config = dict(
    d_mlp=1024,
    norm='layernorm',
    positions='learned',
    init='uniform',
    beta1=0.95,
    beta2=0.99,
    schedule='wsd',
    decay_fraction=0.861,
    dataset='wikipedia_en',
)
Each number is 500 + 25 x the weight over its row's rms, rounded and kept within 0 to 999. Layers, rows and columns count from 0. Numbers have three digits each. The size before them is the row's rms in percent of the matrix's.

# layer 2 MLP up, 1024x256, rms 0.0889, rows 820-832, columns 0-255
098:465503542485472502483486489464482514506463492494530446528463499537466476507503499516492452490450493514478510479516522551507515495479508503487547517503476524514501525504467505536464468468492507492480541547500512497491504484468507515510498511497509516459502535488525503477506475487509512465499527477487467489495506510507477472498470525488500485510514524478507537444510483495534527540480539517525549558468475520521514507461539526472523454490502483518473513503468530494471486510537542508456453490512503566438503497483466508503451507524501496513491499529486508524462509508500461485517473450494493529515506451533503518528560478450503469521519510525506488503468473486493484522489474492503535486489453496504490492454448470492494549488474445503508497479481513443485508483488524
104:510487448527502499500529518485527526511517514523487518523528519505451520560547468509488472516509509480504488548506500468536523503477506508527507499478492471506503528453461502514473456526468488508495501509509483481520517513519504524481505447508506511487552552504503492521451462512507479485476453491506453483433517489440501550512510458504506505499467484467479527507508517488489489501486478518541499430488466502565491528509490508521481511502482492473496495445497521550491465513508467506424506498494502536495481455516534499508503491523536487502485486490523504510507508496469472520453520547549527470476528502452496531495515506566493467499469517490527494532519514518511547503518507526505512516500504524452500476536484503506491468491495517545495514499473486487459472520509492
102:513523466538499497490476487460489539522519459480528494492478529500449539523464488514520471485512458485502480517518471498512467530512448557477462501488496537461496482510456496498527474496513504522506538491507525519513510522469478531499505533509515446526524463442486518510487482501477535526517457536477479460514509480540463475481469485477509532483489450572475538516495533499476482501554496470470500477506501518535523490472489507505511520483520512492529518490451480530489496499509464519477509490536532536533499527522481509498514492525493504553523498532476538469479507485457495482556504508461500455505524483489499523510509510469523482488491522528483486507494490476476482472489563503477545535462545511491494499542491482497499520475486517483528481475473469488502484550525485
097:492533517512515493500519459487484528473497495465514508502478501528496497523518581435512509527485522529560468493493503501537565511463484469527516511500487508513524520505482485483465489524530510460494525482500551481491472493467526483501502507465468499510563523485526531509523481517483510537504481501496491509523511472484471506475554464510494496474530476496498450469450502501488482477463556551470516489467502521506506540475484541487512503550472509453498483501504488494504517529444512495492492495518500507497495469532492529430495513514525476491504485474476494554471529496502499500499471520528490511499493502478499535519492504535463462506456539514491511483531527556480519520483510483495573511484514499503521462505458481493480485501524535537487485474496486502541451517523510
104:544487514510499502541446514502471551516499521533464501473498521471487524519458497468517475528512527488506541540499488494527437516514513507481498521512523532518498504500532517503511528477516450456462497520498480504475524479497510472493532485485488517505511487473495520488478511442472493547493450475493501528493498510481499523474533499483462484500488472478492489463475548478460522561500493526499536497470505517490516473518464500497526513479469476483495490513549526484535493500459541478501519462492516528458541467532500486497492508518483491497542534529494515554487481491527563455462497528502525471549507519545480498454524501527540499490488510501479490495515520479542509510510456466495487527487487504515544495528469457468452510532474467542536476519513508521524529513502502
099:491492466542562513513494499466494485553515506469508502532467480508457459497530502508517512488494540501533491490523482482489517501536478487484487480538469518504485474458516519485523497490517539457490518518486511509517499480500528505497464488482455534479446508533492474456474538512498494521505536498520518476524537502514498503523529488489499521523485522510483521504468510533518475508488518526534480474485515501474474526493426500469496518525496462500538474506448493486507512538508453444508488498507510475520484485489489509508512503438485539472481527514504487497493469522519530485528508516515517532481488507517481480470527511532496533480523463444507541533516528517540476531491543461465487447470515516508502551524490489520496537468493496493520420449520536483519490490464548
089:521496485495495507492512527543504520522516519513492494514439529533463508478483503488528507478517483498479501479491475542482539507474554521513467443450498500476516439474486498519476510487529524511501511496501473482510542499514476510503528508512487513507523446520519479496477518485489521542494517506488498497512464495524470536457548437485477529472499497489488484487491487484496487488481564511504527500463483552544489498467503459516480531474472494493525549479524509476501467543474468539485515515502521510512469527503535492543490525533480554511497528465529491479496513467504481511562511480497483485473522492503470470462480492474465493465532499521487465544503513507491510514550524470524515531469487522505509557520535522478451481489469551480511510507521509465517483480445514
109:508494508532493508472454465510491518466538491491503547492533528511455483457518496495476458518522516492572504479506491479538494502509439491499482490508531542522488534522515563488505476460478477541470470498520457474510486527484511485486457542509540514471501469504471497526501468481523490486513524515499501500497494504516521547541508469503502502557491455521505518495497452488491537483477506483520503453487470459467491462514470536532513508466464505474517474504406514468562529492472488495514461528477500534517491536523527472496490547465513522488481484532528493483479534527497468511510488497496477449510496496498483490524493488517484529517500537526530502492516486489504505482500471522528529515480525512500497484514520513509490505512506480504494531513522526453500513552555514
101:507502461469484495476473550472465548486498478508529516512445513467479481483491483443522499479498487510472518489519500524453537500505487544487496481520497490432488496505431523540486529500489493488526510494545496459529481496494489509493504492552506500522495479500457489491481519496453452526548487533496478490535484512544477465479467492486535509504462485504508428509482504483493500509483462520490494517506496522491473498496529487472556478496503493506467492506521505503530515501501452497536462497545493472522523512470486495475552461508536472478485484520479481521492545503521567501489502561486534529518490530494490465480500476503516526539467514528480541486513518530480458466495551483549506509526486502535527489487466496508511508529510527481490497489475490463528520479521516
103:477535521495485558504503510479541491513499504506536452525501522518452488525506509504493513505462476502509548463567528463512505473505497489496502462515512548507519482540535474525526513493493531513499475487505474505502461508523487533491502567515519526502482478487487479510519502541494512520519508464526463505518510542529504490538508475456503463437489545508472434510515490483483470480536537498527490493504487477531527495478535460492526510534487508556520513522495532512460485469458440516528482489469486486497522467510557529522468534512521495470482566502501521528519503511505479504497568460474512474515529470446498483491525478476488473497467470461498508452504507491489489534497475498514519513503488491522509527504499491502468454488528508491521491486516505496512489509532509
097:494492504526493488491508449487520484499518442500521482493483533459500465473462476484443512471484507505473537497506494480521505522511480445512518499527497509554517470521489551482501466494487466478477513518470475526501515498475476481463511500510550496480495505505492510472480550523499478468512482490486530541513429506483570458548480478526459531513494496472512520501507466527503487549489562486484472485474492480454493505538507518501466535485483486513485492494441523519509491477511512541513520536525525488467521519526472570496497516543469502480493494519497498524508526513487532505471517477486499537453464510481467457509511500505531465521485505485466484462498479499507537519503516524509515515512458539525501513520509526496472492501419479496469536505512512505503533502517516
090:499463471499497515503547472507501495470483518526470484573507487526493522523503516454502541505520515524489501498503486496482513481510460461479457541542513487482480499485491531527460493518487527515505488532475494498522464554479480485448543481530490494503501506513484502493497508493478493490494507517495506474499488532545451508530561516502492483497477514508499500533468490512458493531437478463499498546506470473468486516490463457448474493483482498485542513464510499494492474527501520517538493474463499484521451508488532508500479509541488474440556473518519482467536499548511550489495475533504500505482478506497474520487494501489479494492509492497487500500421463496495471455490455534500501455545517509468548510507546490477514546485528477532535521489481492496521499513500461
105:516462500473520553499520545483468526505473515493480457508466483544482496460510540505528496493497541467553489480502499459500505495494491485528474501489501454478487482494464536489537474511533492503513525503501474501495489502475477491513491523501554495450525490498518512505474519512528485488553485502530509479548489467511521493542517470505480497467478466526472511467521507492522456497508483494430518533487514511532510501452528522517503488508535511479502520503453498543509504514511487512510501477527536434498470525507524540511540482531472536509518519528478495478486478519509518470536511450513454535481463495512545499471461495518529504511452477499483507482475471503516486498460527531530522505465538433485451465492490496538513488481528524473492523455495479483499503539472519
# layer 2 MLP down (transposed), 1024x256, rms 0.0699, rows 820-832, columns 0-255
100:494525544543492468514491523468454481500515471514499565529498499534515549500496474478511493521505471538480504530507497462506503531474517500469501483515549459486499532541496472463449527524477490524534484446506520439514473519500538508546501547462504520531493523501459482500491513498491466520472420504526478494485487508499525519485535525510499459505493482512493552515470555539508539495489497504497453493516530496519461492502503471504500498466511524506500462437537476503484527480464456488534494509513476505526523504501508493516522475479505528484466513454486522513492452469469495495489508495503533501480493506522456477477479492540485467493478465519511534525492506471484551497482495487555487509532516481553503498488512530543469508506496500481513508511538510499489485464481492
099:548512460481492483450518480544477535521461477474508514460500470519480479496487476484513497499502514492538508515506518513462501526538475500509512490471507519484487507525566535533537518431488476518513520545537489494499566476536518485516492518532525530519478502493498518484506511512482467502520506511495520486505519505486522505486510494518497523515528528437559534473509474504529476532462458477487502489506491515527478474532507521538534484497504506509477482506516569486504508558467505449457500472493483516513505520492508504475507486501499510499437507513476462485532496505469473510517500517465529504533540488475450526557513488516483482506518513534445525521491510483491504518488482526503512502478507547532497537506529499470503510524482477476496487491470526562480496564500537
101:481527452498491526493494542512540469486500480527502430461469522523509495519502475487494450483544524537509485468510492510499525524513455498480471502504454464516502526508503491538484470537492503483517460534517507486522487494504467505576499491464494511525518519506524492491477506529484465549473555496494478507533493476532496520486539526528524491530504531477514477510495523483497523508484500529479482480481523498434505505505479491506489502511530480491453480482568469481495532520493473487494468507494478495507426558461481508462527484470529516516467505502528504485495532571524511504525537511479520468486489468515470501511535523454489535503457507526488480520550503508514497548472500535488519497510516464478540498465496490484486510497485495517488490459496526532519454503476486
096:505492517515510491520475546467500489491486490503541532496447468490509467489458480503486481456480509508483467507512472484510440506490516507533460497472503484468533526495559478457514518506501515523547524456471501455494507476523497479482511480549485520499469504502503517469477480529514496514483493462499546468521540548452491523457504544478525481503495483477550557470516484516469484529502452489486553491537519511519528502502487466502505476505534540490480492480470541506556492446528508502494481499460524527504498516453512486546447511516479483479502505530526501477499500514511498507551489489473523526509480492491489482494494485483511511547490486517486502532483520477462456492496501498496504499480524502479468508517497500517519532498527462476467443460481496485436491549534497
100:519428437481533451493478505506501455497539532546489510522529498479540491494488532519489488476489520484540501493515506479469514523536461450509487492512513522499512534551523501454488517480510519516548475486540470495502497478526479507531467535505481522454478497474482498459467544509512506495533525489474513500515493483497517440471483501499518562480509494507517498479495489527491502513505494508510492531490526505482505532508517487568476494482514495523506482493494485494536503479503517448441525521458514496546494481515457446467504482483516509505475448501509529499485534509498468491538442465496505542490520486479495525519463519495480487504451449491505506525498479525462494494511503515520481482553514488520506538503519510496493455497539464524508477490500519478526449464534505
097:481539474506493487485515472517515528467497501550499534454540498501521490468502530522489500487540491458492462520514501496532522498500540483540474507463460522509499503537465476532511496556555535473527524489516474497503537529520482493514516510528490525483528464498532524471516486487547509483504507512523482500493468511510505472511511500523462509522523528483500493487499513477462517523481484482508484482525564461483473512528486486496464509476458498464490495452505510488474520490481501523531532489499509535454509484516454480485515511528523493490488476447524490529476460482544455531492524509498496467515506434549492553481503520485520482492520480480497488522501538509475483477464460485513500489505487487495504492496528554531511510559541449465534480518474436506509525483477453
095:476506449479484491512467511461486490494508493550486484502512493450497484450479488499501469522490516506486485538476551481505460516524504499492530540535506505490500493503558559486482520498441483496503592470498496477481502499511501442509514482510485475540463543470505495483515499483500508530514497512487528493515495496492518507500461489540502482496514529516513471497457488495484482467513477466522534483513527495497527462483516514465498473500503497454505482502457516521480494483487525439499480510486480512515503533504482492489516496490495459460501465579512513488531552513442486502534518522528433479479489490492532510552505488515472559496505472482489518538500519479521495495498467508520443461483524479496494504483504482452500487509468514524535482549480527492464472508527513
102:501482463506481503445500499504484513484471470481491483517524512521467551434547513484539477488507510513535520483489496499492468513518513452541512472488520490485538525485521540501545482454479514498472467528436443503476465488509528500492465555509508517478521432500479511499505507517513510475498485527439491487509541482507539530483488466507499515497477482486559508492535512479504496523515506432499518481487488492497502505479504490556517490489461489473512473509501504489533502513517468476477485458476483509529505470498513481487470523481511547492450475505490486498524546510516484523493511503488550476500542491496499465547540522499479494477508483515530508526518496492477519504538489522531517457444493545543497489517512484490480518485512522482514460514469517464512492530510565
101:509493476497520491490507477540548507487470541477511528520501536462495457466460494512519551469502475478494519494497491495492492490482534496519467522527528485478440491499471507519554537528501465507508468513534507479530500522511491497500494508498499543540463551508531479481510496496461513492473493504541528505487478498481472484492481495512503519477493539513441469503493533489514501451545515519482484524487516497494558460498511510483510480481558484460493498515516506514531530509505531555459474488474483513502496490440503519493472517500523510482494460545553498529511473422514469524507496498483464499516479496484508449494506495499467546503495488521530488453479486464525494460462528458505518493479521468476487486519523480460536476509476502466537459472490482463531519476510488
106:508489496449558472520481514433490530509508483531507511493505539492458509500512503494498495496489541490484467502482493519485500495489486504486461519522486456515480490486416540477487475493480487470518512496500536494508521505498490518493503479515486496541488548480478515515504492494450499506502509517519528495481532521478509527479501502490481490545492541483495524497520504493527472516538510536493523487513510533490461451433509483503533502488491482487503516506479519508456535500504502522478509486538517519501546512485485464508487493496477535471559464523482498510511485488461533556494509502498458505495468562520503516536490520531461455508491491528494498515485507515525527504516486559535498495486474523478493490473520489504532521491395485491433534539493494507527487513422483
096:530475516480500490466526508497460506481482525520479458520510501572529505435502504509512481486495465522489506523493530515512503524510476477484528491494458491501482503535485527483465530506478518473484456521474524476470520512524505443527499520565576519518469502457512509496495509504512535487514486489475468501533487500514507503487508520520544487452538528504490518515511488522484548494529519465499511473464569534509459517497530521477494458486487489513477477488522488494494532502513483480550513476511495449527480466470510482520521523492497486464493506490478538494494522496484517476504443526441567505488513484484472508518518462511506489514492490532472486539480440502517488512465487487510460488494456495516476460474509548519525517518512499467490488518524512539514524471526458
088:526468494529520527484545517500486503470465489511494489504504506507546458522485495467464473474536480494503489534495479519484478480473525473471494497492532518522499492518507463493488500508506491480537516530525540492492490519512547525506503492489520478468503532482522471476531496523494474506480472450480445492480475517495527529502529490440537525475477500492482466548518522492514513519513526450515560512458510517513479461511512483503506528505496507462462508505530527469511552457466502485463523541507500484509523500481528532521521457490468481483506545461551510523478491505472470528470522526498466490484489507522475504521467511516530509511443497469491449500509462510509523497510471507526551519519552487499500484507450513486486514521511501540424479501525494451486562479500489
097:493503482516491514468509464520526493480507512525515471462457527526473510530507480523508509515457511497493479473539503475477519524480503494466513481483484474487500529486508530527475488456486508488476495492493509520493490481466494535500530507488497527542499439457529495520484549478500533536537478450492484495466508468506451496470489502480518512530539556494535482445496493512484516497514478458519473509509535458524462485488475493504502527498472512470479522485466552455515481480477554513514501474518423506470527514483506483520477471454489503460483484503499504477505487496465456541525509464474499486483509492528518501488513477488481537525515472505521541479496521487471511490479485464520499441491461508527507492535544479475523506570514464484499485540512465520520504536482442